python train.py --num_hidden_layers=8 --hidden_size=512 --num_attention_heads=6 --num_key_value_heads=1 --head_dim=128 --intermediate_size=1344 --vocab_size=8208 --hidden_act="swiglu" --norm="rmsnorm" --norm_place="pre" --norm_eps=1e-05 --positions="rope" --rope_theta=10000.0 --rope_fraction=1.0 --qk_norm=true --attn_scale=0.0884 --bias="all" --tie_word_embeddings=false --parallel_block=false --extras=["capped logits"] --init="trunc" --init_std_qkv=0.0177 --init_std_o=0.0145 --init_std_up=0.0177 --init_std_down=0.0109 --optimizer="muon_variant" --learning_rate=0.0125 --lr_mult_up=0.82 --beta1=0.9 --lr_head=0.0024 --warmup_steps=75 --schedule="wsd" --decay_fraction=1.0 --decay_shape="cos" --final_lr_fraction=0.0 --batch_tokens=[32768, 65536, 131072] --max_seq_len=1024 --doc_mask=true --train_tokens=465800000 --max_steps=7148 --dataset="wikipedia_en"
Each number is 200 + 20 x the weight over its row's rms, rounded and kept within 0 to 999. Layers, rows and columns count from 0. The size before them is the row's rms in percent of the matrix's.

# layer 5 MLP gate, 1344x512, rms 0.0982, rows 185-221, columns 320-383
112,227,184,179,228,154,229,202,197,187,209,214,182,214,192,216,188,201,204,171,201,207,207,200,190,197,223,186,196,216,209,197,179,203,169,203,200,180,183,226,181,179,159,179,197,215,171,198,173,189,193,206,206,258,196,227,220,181,239,181,189,203,186,193,225
098,230,186,177,190,190,207,253,167,207,198,217,204,194,205,217,193,208,169,204,170,180,213,183,182,174,164,210,179,220,208,200,162,198,161,206,140,191,220,194,217,221,186,219,211,209,196,203,213,219,203,193,183,180,180,193,194,176,205,218,191,188,186,179,193
097,162,183,199,258,206,195,198,148,197,226,209,208,215,203,195,175,174,222,169,201,216,208,200,218,202,213,206,223,185,208,193,182,214,196,205,203,191,216,211,182,203,234,186,206,195,189,228,177,178,209,173,187,218,203,206,221,241,171,189,190,231,170,209,196
098,262,190,189,224,183,221,162,198,206,191,204,202,194,172,192,209,195,185,201,187,197,199,143,227,232,171,185,203,185,182,189,186,227,186,225,223,227,216,218,181,194,226,187,207,209,184,232,208,195,221,170,221,200,215,202,190,182,207,181,197,200,179,163,185
092,184,208,198,215,162,194,212,209,172,187,185,194,200,170,168,206,196,248,185,175,168,198,212,200,224,187,208,215,220,202,219,188,208,199,194,205,188,211,184,198,201,189,185,171,191,233,205,184,261,237,219,170,213,231,212,188,185,225,206,225,234,232,186,217
119,202,189,184,215,210,183,200,206,188,183,189,200,222,217,219,233,219,213,190,187,208,191,209,217,186,207,181,200,220,199,211,209,204,231,170,198,183,227,207,201,220,205,180,204,149,180,190,200,166,163,167,215,187,216,204,234,213,193,223,188,194,219,164,207
091,219,195,189,192,231,155,215,219,144,192,216,219,156,188,224,210,185,199,222,203,190,224,192,218,198,153,193,149,203,196,236,193,191,206,193,194,208,147,189,227,196,162,211,179,187,212,172,215,203,204,172,203,177,220,173,191,157,192,200,221,214,171,219,207
101,195,181,172,182,169,201,203,213,182,214,213,202,228,181,202,182,159,184,197,169,210,205,230,196,180,187,214,209,223,189,219,196,195,228,195,241,242,184,209,194,202,199,220,210,177,212,181,215,222,196,192,224,193,226,208,174,178,188,201,184,196,202,163,205
100,231,192,180,181,220,191,166,198,202,197,172,176,170,152,206,207,198,185,193,199,214,212,221,155,206,208,238,178,163,219,205,201,200,240,179,181,214,201,210,192,219,210,232,201,170,180,211,209,186,217,213,227,233,184,177,193,232,187,211,214,186,196,215,186
108,174,190,201,175,187,217,185,224,179,190,188,189,180,169,195,174,242,209,218,209,204,224,190,210,187,174,217,202,225,238,199,196,188,203,182,182,244,222,152,190,236,194,191,213,234,219,205,189,185,189,214,205,195,220,189,222,196,229,134,218,186,225,211,215
092,198,199,217,224,180,174,214,230,182,209,188,180,213,196,181,219,197,166,180,197,226,205,208,200,192,163,223,207,183,216,183,205,225,187,187,199,194,170,207,219,208,202,207,225,209,171,212,222,221,183,208,191,214,173,200,182,238,199,185,179,205,207,206,224
107,165,180,239,193,217,206,175,216,203,212,207,193,197,196,205,182,178,211,188,178,183,214,220,191,217,223,165,171,202,182,167,212,170,239,188,206,211,177,215,181,211,215,213,201,207,184,218,223,230,178,210,166,256,209,237,215,233,231,186,177,245,199,211,212
096,205,198,180,209,219,190,191,240,199,179,212,226,213,229,189,213,215,177,186,193,165,211,212,220,225,200,195,188,197,201,199,193,185,223,160,183,212,183,204,198,195,207,163,211,177,175,223,228,225,198,188,184,173,222,180,181,196,211,214,221,189,218,225,159
100,185,162,201,198,179,192,203,219,215,219,199,178,221,191,250,182,212,218,213,218,199,180,202,214,178,190,220,161,232,178,205,195,212,209,199,188,220,183,198,224,228,203,191,220,203,220,201,216,197,203,231,221,192,197,204,185,226,178,204,233,194,210,197,233
096,223,183,212,204,203,226,221,184,195,203,201,187,209,212,191,203,198,211,241,191,189,234,227,195,223,219,190,189,211,209,207,223,193,215,230,178,206,172,222,201,195,188,191,214,208,194,151,200,228,228,205,183,211,189,182,167,205,247,221,204,200,204,173,191
096,225,195,194,223,200,165,161,186,178,173,217,160,170,210,172,195,232,209,216,226,200,245,189,187,167,214,167,226,206,206,211,182,186,210,197,199,222,201,234,230,226,200,204,181,211,201,211,182,190,210,211,194,225,195,181,165,197,239,204,209,201,187,224,195
098,185,222,205,236,207,208,248,179,211,210,189,169,179,188,189,184,171,196,188,207,211,174,211,221,157,148,231,209,176,217,201,212,204,195,237,234,194,201,225,201,208,202,200,214,203,192,198,226,210,192,179,192,176,190,195,215,198,215,209,210,178,212,233,148
095,201,225,224,219,159,188,217,213,167,235,222,178,209,220,233,200,190,194,186,211,212,193,198,200,220,222,196,220,192,205,238,225,176,175,190,226,191,209,196,197,204,194,157,217,184,168,234,187,205,225,215,216,258,218,237,195,203,196,176,197,237,193,201,211
095,171,195,218,194,225,187,149,156,214,197,217,191,210,216,189,203,210,232,213,222,195,202,193,159,207,162,172,222,207,201,197,221,205,160,227,154,206,236,201,207,188,245,220,196,208,231,189,179,142,215,198,224,241,223,158,194,203,223,174,231,156,182,199,216
097,187,184,225,190,203,183,163,204,190,218,168,205,185,207,226,221,233,180,195,196,216,164,214,222,204,161,198,247,197,174,199,179,209,191,227,179,200,185,213,181,220,216,162,203,205,210,208,224,196,201,183,212,197,155,193,219,195,187,202,185,182,204,179,210
107,235,192,224,210,190,188,239,195,222,204,167,214,180,197,197,212,204,186,180,228,221,197,211,200,228,252,195,217,227,177,196,203,183,173,216,225,172,193,211,235,229,221,202,181,182,213,195,229,189,168,183,176,176,230,168,154,212,199,221,226,169,169,198,176
092,161,201,234,196,189,203,203,198,184,167,211,188,250,192,246,193,229,195,192,246,193,207,208,233,223,201,167,204,221,173,227,170,210,199,210,179,199,169,182,214,209,188,205,185,226,180,203,206,201,208,189,216,208,199,205,198,194,213,204,197,171,188,190,213
097,198,201,223,187,161,218,192,222,163,216,180,200,200,189,214,178,209,152,181,211,155,205,218,167,198,184,231,200,200,209,221,234,200,214,175,184,188,200,217,188,156,155,197,202,171,185,219,158,194,199,193,206,163,203,218,200,207,198,219,180,182,200,195,202
091,202,177,191,227,203,238,189,143,206,145,226,171,189,237,176,206,201,210,217,202,159,223,200,188,194,216,175,202,192,220,185,200,204,205,204,186,208,181,248,168,187,200,224,200,183,204,203,192,218,219,195,166,213,182,207,205,221,178,192,180,210,183,172,224
099,185,160,184,233,226,194,238,221,224,224,208,222,203,203,206,209,182,218,192,209,198,233,202,200,199,161,207,193,194,156,211,192,205,199,175,207,187,186,186,183,203,207,181,205,216,188,229,190,185,223,221,187,238,229,186,180,205,207,231,209,223,204,209,211
095,189,215,182,199,234,201,199,219,180,210,171,195,182,201,196,231,213,199,193,215,213,161,201,191,210,186,179,206,215,193,193,170,195,209,199,179,192,203,195,230,181,169,204,187,204,196,191,162,207,188,192,205,200,197,198,226,231,178,201,200,200,208,190,221
099,230,189,177,205,216,206,196,194,227,180,201,223,202,224,176,214,199,223,183,161,219,224,218,200,162,170,176,213,180,197,157,188,220,178,206,174,177,181,192,209,200,194,194,177,187,197,227,243,222,211,162,203,210,222,211,213,195,210,174,187,159,204,204,202
103,195,194,193,208,187,230,214,211,200,210,218,220,216,175,241,185,196,183,218,203,197,222,204,217,207,175,182,172,184,195,198,209,168,200,202,174,166,192,183,193,212,229,213,188,199,192,182,192,216,230,192,217,210,221,202,256,231,207,211,236,225,210,197,168
102,214,209,203,193,203,205,175,187,182,200,196,205,198,240,202,232,176,190,220,201,190,159,211,214,209,171,224,224,229,191,158,245,156,200,173,192,201,191,228,220,198,205,167,195,204,207,197,217,222,186,209,210,205,206,208,191,187,190,238,238,182,191,210,195
096,182,196,205,227,158,155,193,205,188,184,187,210,167,201,200,195,154,166,199,159,197,170,197,203,169,199,228,201,198,220,203,198,199,192,175,185,185,200,191,185,200,199,187,168,205,210,209,204,163,181,170,213,213,204,189,212,179,182,223,156,189,157,200,187
110,186,221,179,183,183,177,210,188,203,218,202,202,207,228,204,222,220,207,176,194,169,196,205,187,203,212,208,197,219,191,209,195,173,177,201,249,228,172,199,227,177,229,210,189,226,225,214,194,206,195,207,216,170,213,209,209,211,203,209,237,224,224,190,202
101,184,224,210,198,200,203,220,199,193,212,217,161,204,180,242,212,181,197,207,186,168,230,230,224,223,192,190,192,192,168,185,201,210,178,186,173,209,150,214,209,197,207,194,224,171,250,248,216,199,205,218,191,176,157,204,199,222,186,239,202,187,206,195,189
100,193,189,167,194,184,172,185,169,204,181,197,216,150,203,192,213,224,192,183,202,227,189,214,174,175,197,214,211,197,204,236,204,213,196,204,202,201,213,183,191,228,184,229,194,177,194,220,165,187,207,201,208,217,204,230,190,214,181,185,200,197,210,187,171
110,214,200,202,193,203,196,229,189,225,179,208,216,203,180,207,226,216,181,187,198,233,224,195,217,188,215,170,250,191,212,204,176,166,185,203,203,200,192,230,204,227,216,185,210,211,204,174,208,194,204,183,209,231,202,216,206,208,215,164,221,223,224,221,250
098,193,213,205,213,216,211,212,200,173,178,195,195,207,198,213,214,227,202,175,253,196,156,237,207,199,241,210,220,185,196,218,218,208,208,201,191,217,184,194,194,228,159,171,182,189,205,203,215,190,201,225,187,232,235,207,197,193,180,174,195,193,192,182,219
099,206,172,203,199,192,211,196,206,190,194,226,202,221,228,175,232,204,190,176,198,174,187,253,208,205,182,198,172,184,219,194,199,177,197,178,179,208,204,164,202,173,182,204,203,227,206,204,186,234,218,223,221,164,242,212,258,189,211,216,221,203,187,218,195
095,219,219,245,215,206,173,156,208,244,192,212,212,213,188,218,203,212,194,207,182,176,184,225,193,218,211,185,168,225,205,169,197,159,209,222,206,174,203,200,194,211,217,220,149,175,178,206,191,209,219,205,215,201,235,200,158,204,189,186,233,193,209,202,197
# layer 5 MLP up, 1344x512, rms 0.104, rows 185-220, columns 320-383
110,218,209,168,224,172,182,190,173,214,191,185,171,186,196,207,172,237,216,212,189,217,216,166,197,204,206,209,193,193,190,166,233,235,229,220,200,186,217,208,207,198,195,235,175,176,205,217,209,224,183,171,187,248,205,198,168,183,240,207,162,180,202,201,203
099,188,191,240,232,198,199,219,217,164,189,212,199,213,161,191,182,206,203,207,222,212,203,193,199,175,192,196,218,225,213,207,191,213,180,195,198,193,209,209,218,211,193,191,165,198,205,197,211,217,175,216,226,217,240,164,206,183,201,179,191,193,210,209,217
094,221,192,232,213,232,213,242,235,199,196,178,188,223,201,238,196,201,194,195,152,191,191,210,195,229,164,208,224,189,201,184,215,213,206,171,185,194,201,217,176,204,185,209,206,167,174,230,208,195,207,217,218,218,202,220,229,164,189,191,181,193,207,177,204
096,216,207,180,231,155,165,226,202,176,177,201,169,184,189,189,211,196,166,209,195,184,223,207,238,203,242,210,196,210,183,204,173,222,200,186,214,229,192,260,198,208,219,211,219,220,221,188,214,157,180,197,180,219,203,199,224,192,204,208,224,211,204,212,191
094,200,207,194,184,207,178,203,206,216,189,176,210,158,192,202,222,216,179,221,200,160,200,209,194,185,205,173,226,164,172,206,176,192,158,157,221,191,203,216,211,212,245,205,191,228,178,215,169,198,188,189,190,219,227,180,222,206,193,181,188,176,230,180,205
114,201,183,180,207,201,208,180,196,229,191,206,175,207,198,195,198,229,209,191,207,223,209,197,201,222,230,184,172,221,209,208,191,210,210,173,229,176,222,180,171,175,170,178,183,158,160,234,188,207,188,163,197,167,191,202,194,198,199,197,216,173,227,177,231
092,183,181,183,160,175,177,217,235,185,206,188,180,186,213,204,202,220,218,214,216,214,192,197,154,249,226,204,226,221,187,177,175,192,201,213,218,190,204,201,159,216,258,223,183,205,228,180,234,195,182,209,217,182,223,174,183,215,204,202,172,187,212,184,195
099,212,204,175,195,214,224,171,210,166,205,165,132,178,185,191,210,207,165,210,221,206,208,158,204,228,212,211,217,199,192,176,193,209,177,176,192,226,227,206,203,239,245,179,201,180,188,194,172,212,209,192,194,194,196,191,184,217,195,198,201,210,188,198,197
101,196,207,195,180,215,228,191,214,154,151,169,233,177,224,183,208,180,181,227,249,168,195,188,187,209,209,251,192,210,198,224,205,211,191,212,227,198,170,165,209,217,220,210,214,192,196,202,214,181,216,206,225,212,183,188,216,173,193,196,196,202,195,147,167
111,206,199,198,177,186,206,211,212,210,171,199,202,188,198,182,200,206,181,163,176,199,238,215,196,205,190,201,188,227,223,180,203,221,195,199,190,191,184,141,211,222,169,221,209,180,178,175,208,207,157,212,197,212,207,200,226,186,207,140,223,135,217,214,217
089,193,220,213,190,183,204,183,192,208,200,203,195,210,188,232,168,201,176,247,189,218,186,179,209,224,184,220,205,184,174,176,170,210,218,229,183,204,209,181,219,189,169,217,198,200,222,219,183,176,191,173,215,203,212,200,188,170,220,192,209,211,219,199,161
102,194,177,216,195,203,194,226,199,185,215,200,202,217,185,204,186,221,189,175,167,197,202,235,192,186,179,183,208,196,204,197,206,189,218,216,199,185,159,211,204,179,193,193,231,232,175,200,193,211,184,232,213,255,171,203,181,220,194,189,202,214,227,181,200
098,201,229,203,208,175,214,189,184,202,226,179,180,202,219,195,216,194,194,146,200,224,209,180,201,200,264,193,197,205,200,197,226,167,195,178,193,201,207,200,229,211,242,181,201,163,183,247,178,205,160,188,218,216,208,197,196,223,215,208,206,226,227,190,218
093,228,177,200,194,141,201,182,218,190,217,184,180,257,223,200,217,182,196,212,185,187,191,208,208,193,174,166,182,162,202,182,208,196,221,192,199,191,160,200,220,202,207,219,167,246,153,224,205,186,208,244,225,202,130,182,209,198,184,192,191,247,199,208,200
097,196,172,239,201,230,196,211,184,212,211,160,202,190,219,194,173,209,212,245,199,216,211,224,194,199,172,201,217,220,209,201,165,203,192,173,218,238,208,219,183,205,171,196,218,202,185,171,165,171,200,197,192,164,180,201,216,184,226,194,233,218,180,176,206
099,202,218,187,214,195,208,162,197,166,159,199,220,212,207,212,166,229,177,186,226,168,182,191,224,162,210,168,207,197,174,153,197,231,205,182,202,224,196,211,199,182,180,173,207,186,201,203,207,191,177,220,179,211,211,174,173,164,236,209,185,174,192,200,198
097,221,153,221,194,207,223,174,212,212,192,214,220,222,230,165,192,170,204,201,211,194,177,198,214,170,164,162,208,231,171,191,193,200,215,210,183,195,237,179,220,180,199,213,176,150,163,204,173,168,216,205,178,193,168,204,179,215,208,201,179,177,193,198,236
098,197,241,203,224,219,199,200,207,180,223,197,196,161,228,215,218,183,211,228,227,205,207,234,181,202,203,217,182,197,207,184,177,188,224,208,236,216,221,176,201,178,209,164,229,208,208,233,143,189,180,180,178,213,198,205,161,209,232,196,172,193,212,173,189
095,204,215,206,173,201,187,161,175,232,183,201,182,208,219,225,222,203,231,225,209,214,160,242,187,216,168,194,177,227,210,169,192,207,204,184,208,225,192,176,198,200,158,208,219,168,241,218,204,182,187,215,221,186,203,176,171,158,217,213,221,192,164,197,199
100,219,205,216,213,189,183,200,193,207,188,215,151,174,186,205,170,177,210,197,201,201,197,254,211,223,207,180,200,186,191,183,180,187,159,223,182,198,197,217,235,176,201,204,213,265,203,185,174,220,227,205,202,163,212,183,224,200,168,209,205,200,216,217,203
103,190,177,257,202,140,168,202,191,195,234,193,193,200,186,243,182,214,181,204,198,189,203,166,225,213,192,209,218,180,165,214,221,187,186,176,193,208,192,195,234,192,201,187,167,215,169,207,248,194,208,219,243,215,204,198,199,205,197,206,175,170,243,178,212
095,157,214,194,202,224,202,183,211,215,196,184,183,178,211,207,186,203,213,192,203,208,189,189,183,191,196,208,198,167,218,224,184,206,170,205,166,167,199,202,206,201,199,205,194,192,210,161,201,169,213,175,210,180,206,173,212,201,200,219,205,166,200,217,200
102,226,202,163,209,191,180,180,227,187,195,223,226,181,187,234,177,206,213,215,189,180,239,196,260,225,199,195,192,219,196,189,182,212,177,222,205,214,195,201,174,190,199,174,215,204,219,235,210,214,190,199,190,180,176,207,199,185,166,196,211,239,222,194,212
096,188,187,198,164,222,192,208,182,203,198,159,224,229,181,220,174,157,200,192,235,219,203,207,168,212,160,179,186,197,197,169,206,188,162,221,193,209,198,196,203,197,194,194,204,173,173,199,155,171,209,228,193,182,189,219,192,187,185,208,212,204,210,227,204
103,202,202,230,189,234,176,180,190,219,184,172,203,223,171,196,188,172,233,213,170,171,213,187,191,178,212,208,209,177,207,171,229,186,192,225,215,155,196,209,210,200,201,187,203,158,223,228,208,182,200,182,191,225,238,208,164,186,160,251,218,187,227,210,197
097,211,243,217,182,183,197,198,171,169,191,200,228,219,162,213,220,194,171,191,184,197,222,197,180,202,210,206,194,162,203,148,224,192,196,230,218,207,244,235,159,173,224,192,190,185,178,188,192,233,172,213,186,184,186,215,178,224,212,208,193,221,205,187,191
107,193,191,169,182,188,175,210,203,198,194,188,199,211,197,200,175,217,193,191,189,186,144,200,237,231,194,221,174,215,221,213,229,220,225,209,185,169,228,193,223,190,232,197,215,184,248,167,179,199,207,183,207,185,206,182,206,193,175,216,170,185,228,200,221
099,190,179,208,203,191,169,172,224,204,186,208,196,234,169,197,225,207,188,233,191,184,217,223,207,205,202,172,205,188,187,229,183,215,197,202,158,197,202,198,173,227,220,206,192,196,153,146,158,170,180,187,221,250,196,211,173,233,178,225,173,221,210,185,190
105,197,184,235,200,226,174,191,214,181,175,193,181,224,209,199,207,218,196,203,188,211,188,206,219,212,118,172,194,195,165,196,150,196,221,218,185,208,196,205,217,208,212,169,216,227,197,211,206,211,192,227,228,223,199,211,196,201,191,183,191,226,216,208,180
097,161,199,203,185,230,182,229,232,203,192,209,230,176,190,162,215,202,185,225,242,226,190,203,186,235,205,221,232,198,165,215,156,191,236,190,213,200,207,217,201,186,191,165,221,206,190,208,193,208,173,170,179,209,234,196,180,177,206,188,219,192,209,209,230
114,207,176,177,190,217,219,218,207,222,209,202,184,207,197,196,195,166,196,182,196,200,213,228,189,173,252,188,209,200,199,222,195,202,184,214,193,196,197,184,160,181,193,186,218,219,169,225,188,189,192,161,219,183,216,183,192,213,201,184,184,194,217,194,191
104,192,216,207,211,192,197,190,198,223,194,200,216,194,156,228,252,201,182,201,190,222,190,189,216,200,209,175,190,196,232,222,170,213,198,198,168,192,206,225,203,179,211,246,220,174,205,160,229,197,235,165,239,188,194,189,194,183,212,199,184,203,167,227,190
099,193,175,142,213,196,209,225,170,216,186,197,245,192,231,187,200,166,188,196,161,201,224,234,167,218,203,230,182,208,192,232,216,216,238,228,214,162,210,169,197,202,201,193,162,186,217,242,195,218,215,192,178,194,198,190,171,188,202,195,218,198,210,208,179
106,229,186,211,199,199,192,212,180,218,226,186,195,221,199,206,196,191,198,181,212,207,246,192,181,197,200,175,223,179,239,191,183,203,206,200,192,180,181,207,194,239,176,169,206,221,202,235,201,185,201,238,189,207,174,191,184,208,213,197,231,203,195,206,221
104,194,221,223,206,199,186,215,226,203,182,173,205,225,186,207,222,210,185,213,219,211,191,227,204,189,191,189,174,217,202,204,221,203,182,195,194,217,223,207,219,213,228,190,210,201,197,204,172,223,140,216,192,177,193,203,235,240,219,193,223,171,248,205,179
094,173,220,186,220,213,196,185,205,184,188,173,213,199,249,185,199,225,198,225,164,196,186,182,179,192,197,242,217,195,212,223,207,224,220,210,215,197,190,207,180,191,194,215,167,219,209,197,227,188,183,210,200,208,178,197,216,239,199,225,186,228,225,188,203
# layer 5 MLP down (transposed), 1344x512, rms 0.0479, rows 185-220, columns 320-383
104,201,173,226,211,197,210,212,231,228,212,213,196,174,234,222,175,188,214,222,202,201,172,220,234,228,188,210,193,223,223,184,205,197,190,195,197,207,219,212,207,212,206,182,174,208,202,184,184,216,226,194,178,223,202,208,213,198,188,199,215,237,187,215,191
099,235,190,248,177,170,198,200,179,225,163,226,179,155,208,196,181,205,178,212,178,226,197,209,189,193,182,224,216,175,195,178,198,191,236,215,189,186,194,173,188,177,175,193,206,248,177,208,186,201,190,184,225,231,192,217,230,227,191,208,220,210,201,198,179
099,199,180,199,217,204,211,203,179,187,204,151,203,245,210,231,188,182,208,179,174,176,193,202,189,182,154,174,210,189,207,172,188,203,205,197,206,195,206,175,189,211,207,192,203,202,207,232,203,218,176,205,205,172,215,180,207,167,206,233,209,183,210,214,174
096,189,203,190,207,179,235,213,217,215,215,211,168,209,205,182,208,254,242,162,196,233,228,174,222,175,212,206,223,171,205,217,189,183,152,208,246,218,193,217,217,211,207,178,190,210,181,195,211,168,178,194,215,222,198,206,199,164,222,196,177,207,218,233,201
094,170,187,187,216,211,228,196,172,206,211,194,210,223,215,191,212,210,201,197,196,228,201,186,188,247,231,177,202,212,159,208,197,194,178,193,187,218,207,186,208,200,223,190,190,185,213,189,204,186,186,183,208,193,190,163,211,195,233,166,201,231,190,250,183
107,205,160,209,227,199,203,200,219,220,202,183,213,206,215,194,223,168,186,210,180,178,190,193,181,207,236,174,150,189,199,201,231,177,226,190,189,200,202,184,210,190,165,172,142,182,229,203,197,229,199,208,218,134,167,214,191,217,191,197,217,215,183,213,199
093,200,219,198,219,202,196,195,180,204,199,191,210,197,208,200,183,195,169,243,208,193,187,210,181,221,202,181,191,222,229,196,202,186,234,209,183,222,168,172,188,219,210,163,209,208,190,209,183,184,203,188,185,209,213,204,188,213,205,248,227,246,201,201,221
104,212,179,189,214,187,201,212,231,181,183,192,200,161,220,164,227,179,204,215,187,213,183,226,197,198,221,187,209,188,203,230,232,219,228,204,196,224,219,223,203,216,218,209,195,208,198,188,196,222,214,225,195,190,211,199,233,194,216,208,166,195,219,230,174
099,243,245,169,215,193,206,215,180,178,212,218,217,237,187,224,216,208,219,223,198,199,196,212,186,223,187,222,184,191,206,171,185,172,172,197,204,179,185,211,220,209,188,185,206,201,146,217,215,184,201,200,228,195,193,202,187,191,174,191,159,197,201,188,205
107,239,242,198,246,216,190,160,199,199,200,207,194,171,171,190,193,205,172,204,214,233,197,206,152,196,173,200,205,216,210,233,225,214,192,202,225,205,191,229,186,210,223,186,219,200,206,200,201,201,209,175,189,182,237,179,205,184,166,211,205,174,218,201,201
090,194,198,208,207,203,183,223,184,218,195,225,206,196,190,212,209,177,210,197,174,218,200,218,197,217,179,203,162,218,150,152,162,221,187,184,236,185,202,162,221,249,173,202,207,165,185,188,167,184,179,165,251,217,215,203,201,165,184,197,225,211,200,229,185
102,239,204,173,192,255,238,184,191,211,234,177,201,197,216,223,210,213,212,161,235,180,160,181,208,220,215,187,177,195,207,209,182,168,199,169,176,203,195,181,221,180,213,199,247,190,198,223,199,225,212,194,217,209,208,194,238,182,197,217,184,228,178,205,207
100,201,192,198,194,171,206,188,207,214,179,199,164,201,196,191,198,187,186,172,242,192,200,184,202,173,208,190,189,212,188,181,195,181,170,196,214,183,224,213,229,180,236,187,242,203,196,218,196,202,237,223,187,210,166,172,221,207,189,193,164,213,194,207,202
101,193,179,203,198,181,218,220,226,236,223,189,208,220,198,218,214,196,186,205,187,204,207,225,206,189,213,200,186,209,214,206,183,210,216,195,197,203,226,223,217,205,214,192,217,216,195,195,208,228,204,207,200,194,182,185,189,222,214,207,222,166,157,207,225
095,188,220,189,158,201,207,159,201,209,179,216,219,212,195,160,221,229,190,162,190,170,208,226,179,233,229,198,203,206,160,180,201,206,181,214,208,187,214,175,185,169,177,209,199,206,185,210,192,201,228,200,233,212,222,198,197,200,222,173,191,192,198,160,225
100,216,183,243,212,191,201,176,215,200,235,203,190,207,202,172,219,184,205,193,197,206,203,194,193,223,213,196,202,220,200,229,204,182,218,189,170,213,165,254,219,220,242,201,217,208,211,230,188,213,201,232,198,182,180,183,190,169,204,224,179,249,179,212,189
101,177,215,220,160,163,192,224,188,178,197,173,189,200,203,185,223,191,188,189,213,191,194,214,212,165,193,204,205,190,224,223,209,207,226,204,216,211,240,220,192,195,181,217,226,239,217,213,211,226,210,193,216,215,214,189,190,188,193,208,179,197,234,242,185
094,210,207,200,197,195,189,193,193,208,203,229,188,187,217,188,216,196,190,214,174,207,217,184,194,173,230,191,216,229,230,200,167,220,200,218,205,215,163,189,157,193,222,229,163,183,196,197,197,166,194,210,204,171,194,218,191,191,183,185,145,228,186,187,193
098,197,207,195,223,180,203,149,250,187,212,204,199,202,184,220,193,212,228,239,205,194,176,163,245,187,219,209,223,197,202,202,198,210,175,167,162,203,189,163,216,188,220,197,203,205,235,249,150,200,185,235,164,225,187,207,214,217,206,203,200,189,162,218,211
093,243,217,231,183,214,177,205,188,209,198,164,189,202,191,219,178,247,188,212,199,228,214,242,189,213,196,201,199,176,246,184,230,210,189,223,208,198,182,219,227,176,200,232,187,209,229,197,203,226,209,238,236,210,196,225,187,158,159,194,200,173,198,209,204
105,175,208,245,224,209,170,221,223,212,203,192,230,214,212,197,249,208,199,155,181,189,196,174,192,196,224,195,198,192,203,222,209,189,195,181,204,208,184,185,223,208,179,192,213,207,208,212,164,192,189,233,180,188,211,166,190,215,170,197,226,203,221,171,184
095,208,199,183,226,151,181,168,228,206,228,214,176,166,212,194,196,216,183,175,187,178,171,188,186,230,208,177,223,174,193,189,199,161,204,233,203,203,194,173,165,184,228,174,159,204,204,174,191,180,173,194,209,208,222,190,215,178,202,188,182,185,188,176,175
094,215,199,193,195,181,196,240,202,155,187,187,241,212,198,210,211,197,195,187,195,211,206,219,194,188,228,203,203,214,212,169,181,214,224,204,215,245,203,200,164,202,203,183,202,231,174,186,195,200,171,209,228,215,196,200,229,189,186,211,207,167,252,208,189
096,197,180,235,186,209,219,201,166,208,185,203,195,167,200,244,202,196,189,217,194,176,214,202,212,249,207,224,217,193,198,212,186,203,187,187,212,229,224,191,178,178,178,203,211,180,219,228,198,206,194,214,234,194,217,232,191,199,199,178,198,176,218,238,212
104,203,200,215,192,200,191,209,199,153,187,198,220,187,190,199,198,178,212,205,207,232,192,184,169,192,158,174,213,228,231,188,167,195,236,186,201,200,197,182,213,217,225,178,217,187,195,210,216,161,234,210,179,199,215,225,197,208,193,224,224,190,204,183,220
096,232,202,194,202,180,220,235,225,207,218,227,233,202,238,211,172,199,230,157,184,211,214,175,221,219,207,224,203,224,207,203,209,208,209,188,222,204,159,200,224,195,230,192,251,214,204,161,215,236,187,223,188,190,168,230,241,208,199,198,198,227,224,165,205
098,195,186,167,181,206,213,210,161,224,194,220,208,208,203,175,192,188,207,223,206,194,194,235,213,206,197,165,184,181,187,182,198,173,216,205,152,222,173,193,199,214,203,198,185,180,194,182,214,214,211,199,215,180,196,212,184,196,187,208,149,216,216,193,170
102,196,202,194,222,196,190,195,226,224,196,194,200,206,188,205,208,209,187,183,172,191,187,245,204,196,173,176,185,169,210,209,207,181,203,178,237,228,203,189,201,189,258,171,212,216,214,216,173,215,209,186,180,198,213,186,183,218,169,201,234,195,219,177,224
110,205,172,228,175,220,185,200,185,196,172,221,173,188,195,206,240,207,174,202,214,195,197,202,203,196,176,216,203,226,217,184,210,172,239,233,190,228,203,185,212,208,217,198,237,184,221,216,216,195,201,169,223,227,212,184,204,184,171,219,228,210,206,206,173
099,221,239,170,211,184,204,174,170,177,185,143,207,170,168,176,218,199,225,201,221,197,223,178,195,200,176,190,212,161,201,201,178,229,231,183,195,203,214,217,181,206,239,217,194,175,188,200,219,226,195,191,211,187,225,165,191,240,196,252,204,183,206,223,237
102,203,206,189,204,241,191,202,153,245,197,155,207,227,156,213,223,173,225,190,213,216,205,178,205,198,226,205,169,206,181,192,168,226,198,182,219,205,194,224,221,185,187,210,184,191,193,190,203,244,203,165,196,221,226,201,202,214,197,174,150,172,190,173,208
094,179,205,174,206,154,188,169,215,171,181,188,205,190,190,204,232,211,189,190,183,205,188,198,210,184,175,201,224,211,217,210,223,190,194,205,200,179,227,219,221,198,202,176,210,182,216,227,191,224,235,228,217,195,209,218,191,195,238,167,204,179,217,193,230
096,187,202,193,200,173,189,220,191,223,227,236,178,231,191,187,201,226,200,188,182,199,154,226,206,194,201,177,218,189,205,188,199,169,183,210,195,215,209,204,204,162,213,189,169,183,181,185,218,184,253,249,174,191,200,189,194,196,200,196,228,213,215,218,202
110,246,229,202,180,212,216,182,222,207,218,188,197,206,186,172,205,216,159,165,240,231,177,186,154,183,169,181,191,212,215,200,186,168,189,185,203,199,204,161,213,191,217,215,228,179,183,201,219,152,187,208,191,182,214,178,210,218,205,174,224,197,186,190,205
098,185,206,226,180,170,204,175,243,174,170,193,225,223,186,178,203,182,214,189,210,223,233,184,216,176,182,201,195,199,172,150,187,204,176,204,195,198,193,209,219,186,223,227,210,214,217,192,209,163,225,187,168,228,234,204,197,186,178,183,214,199,195,206,230
092,164,195,187,195,181,186,180,196,207,186,204,215,202,181,174,214,194,177,190,242,202,218,224,207,205,232,201,205,174,180,229,173,192,169,165,209,217,196,200,210,223,224,190,220,172,194,194,244,227,221,210,192,214,174,174,210,204,196,197,189,217,196,183,200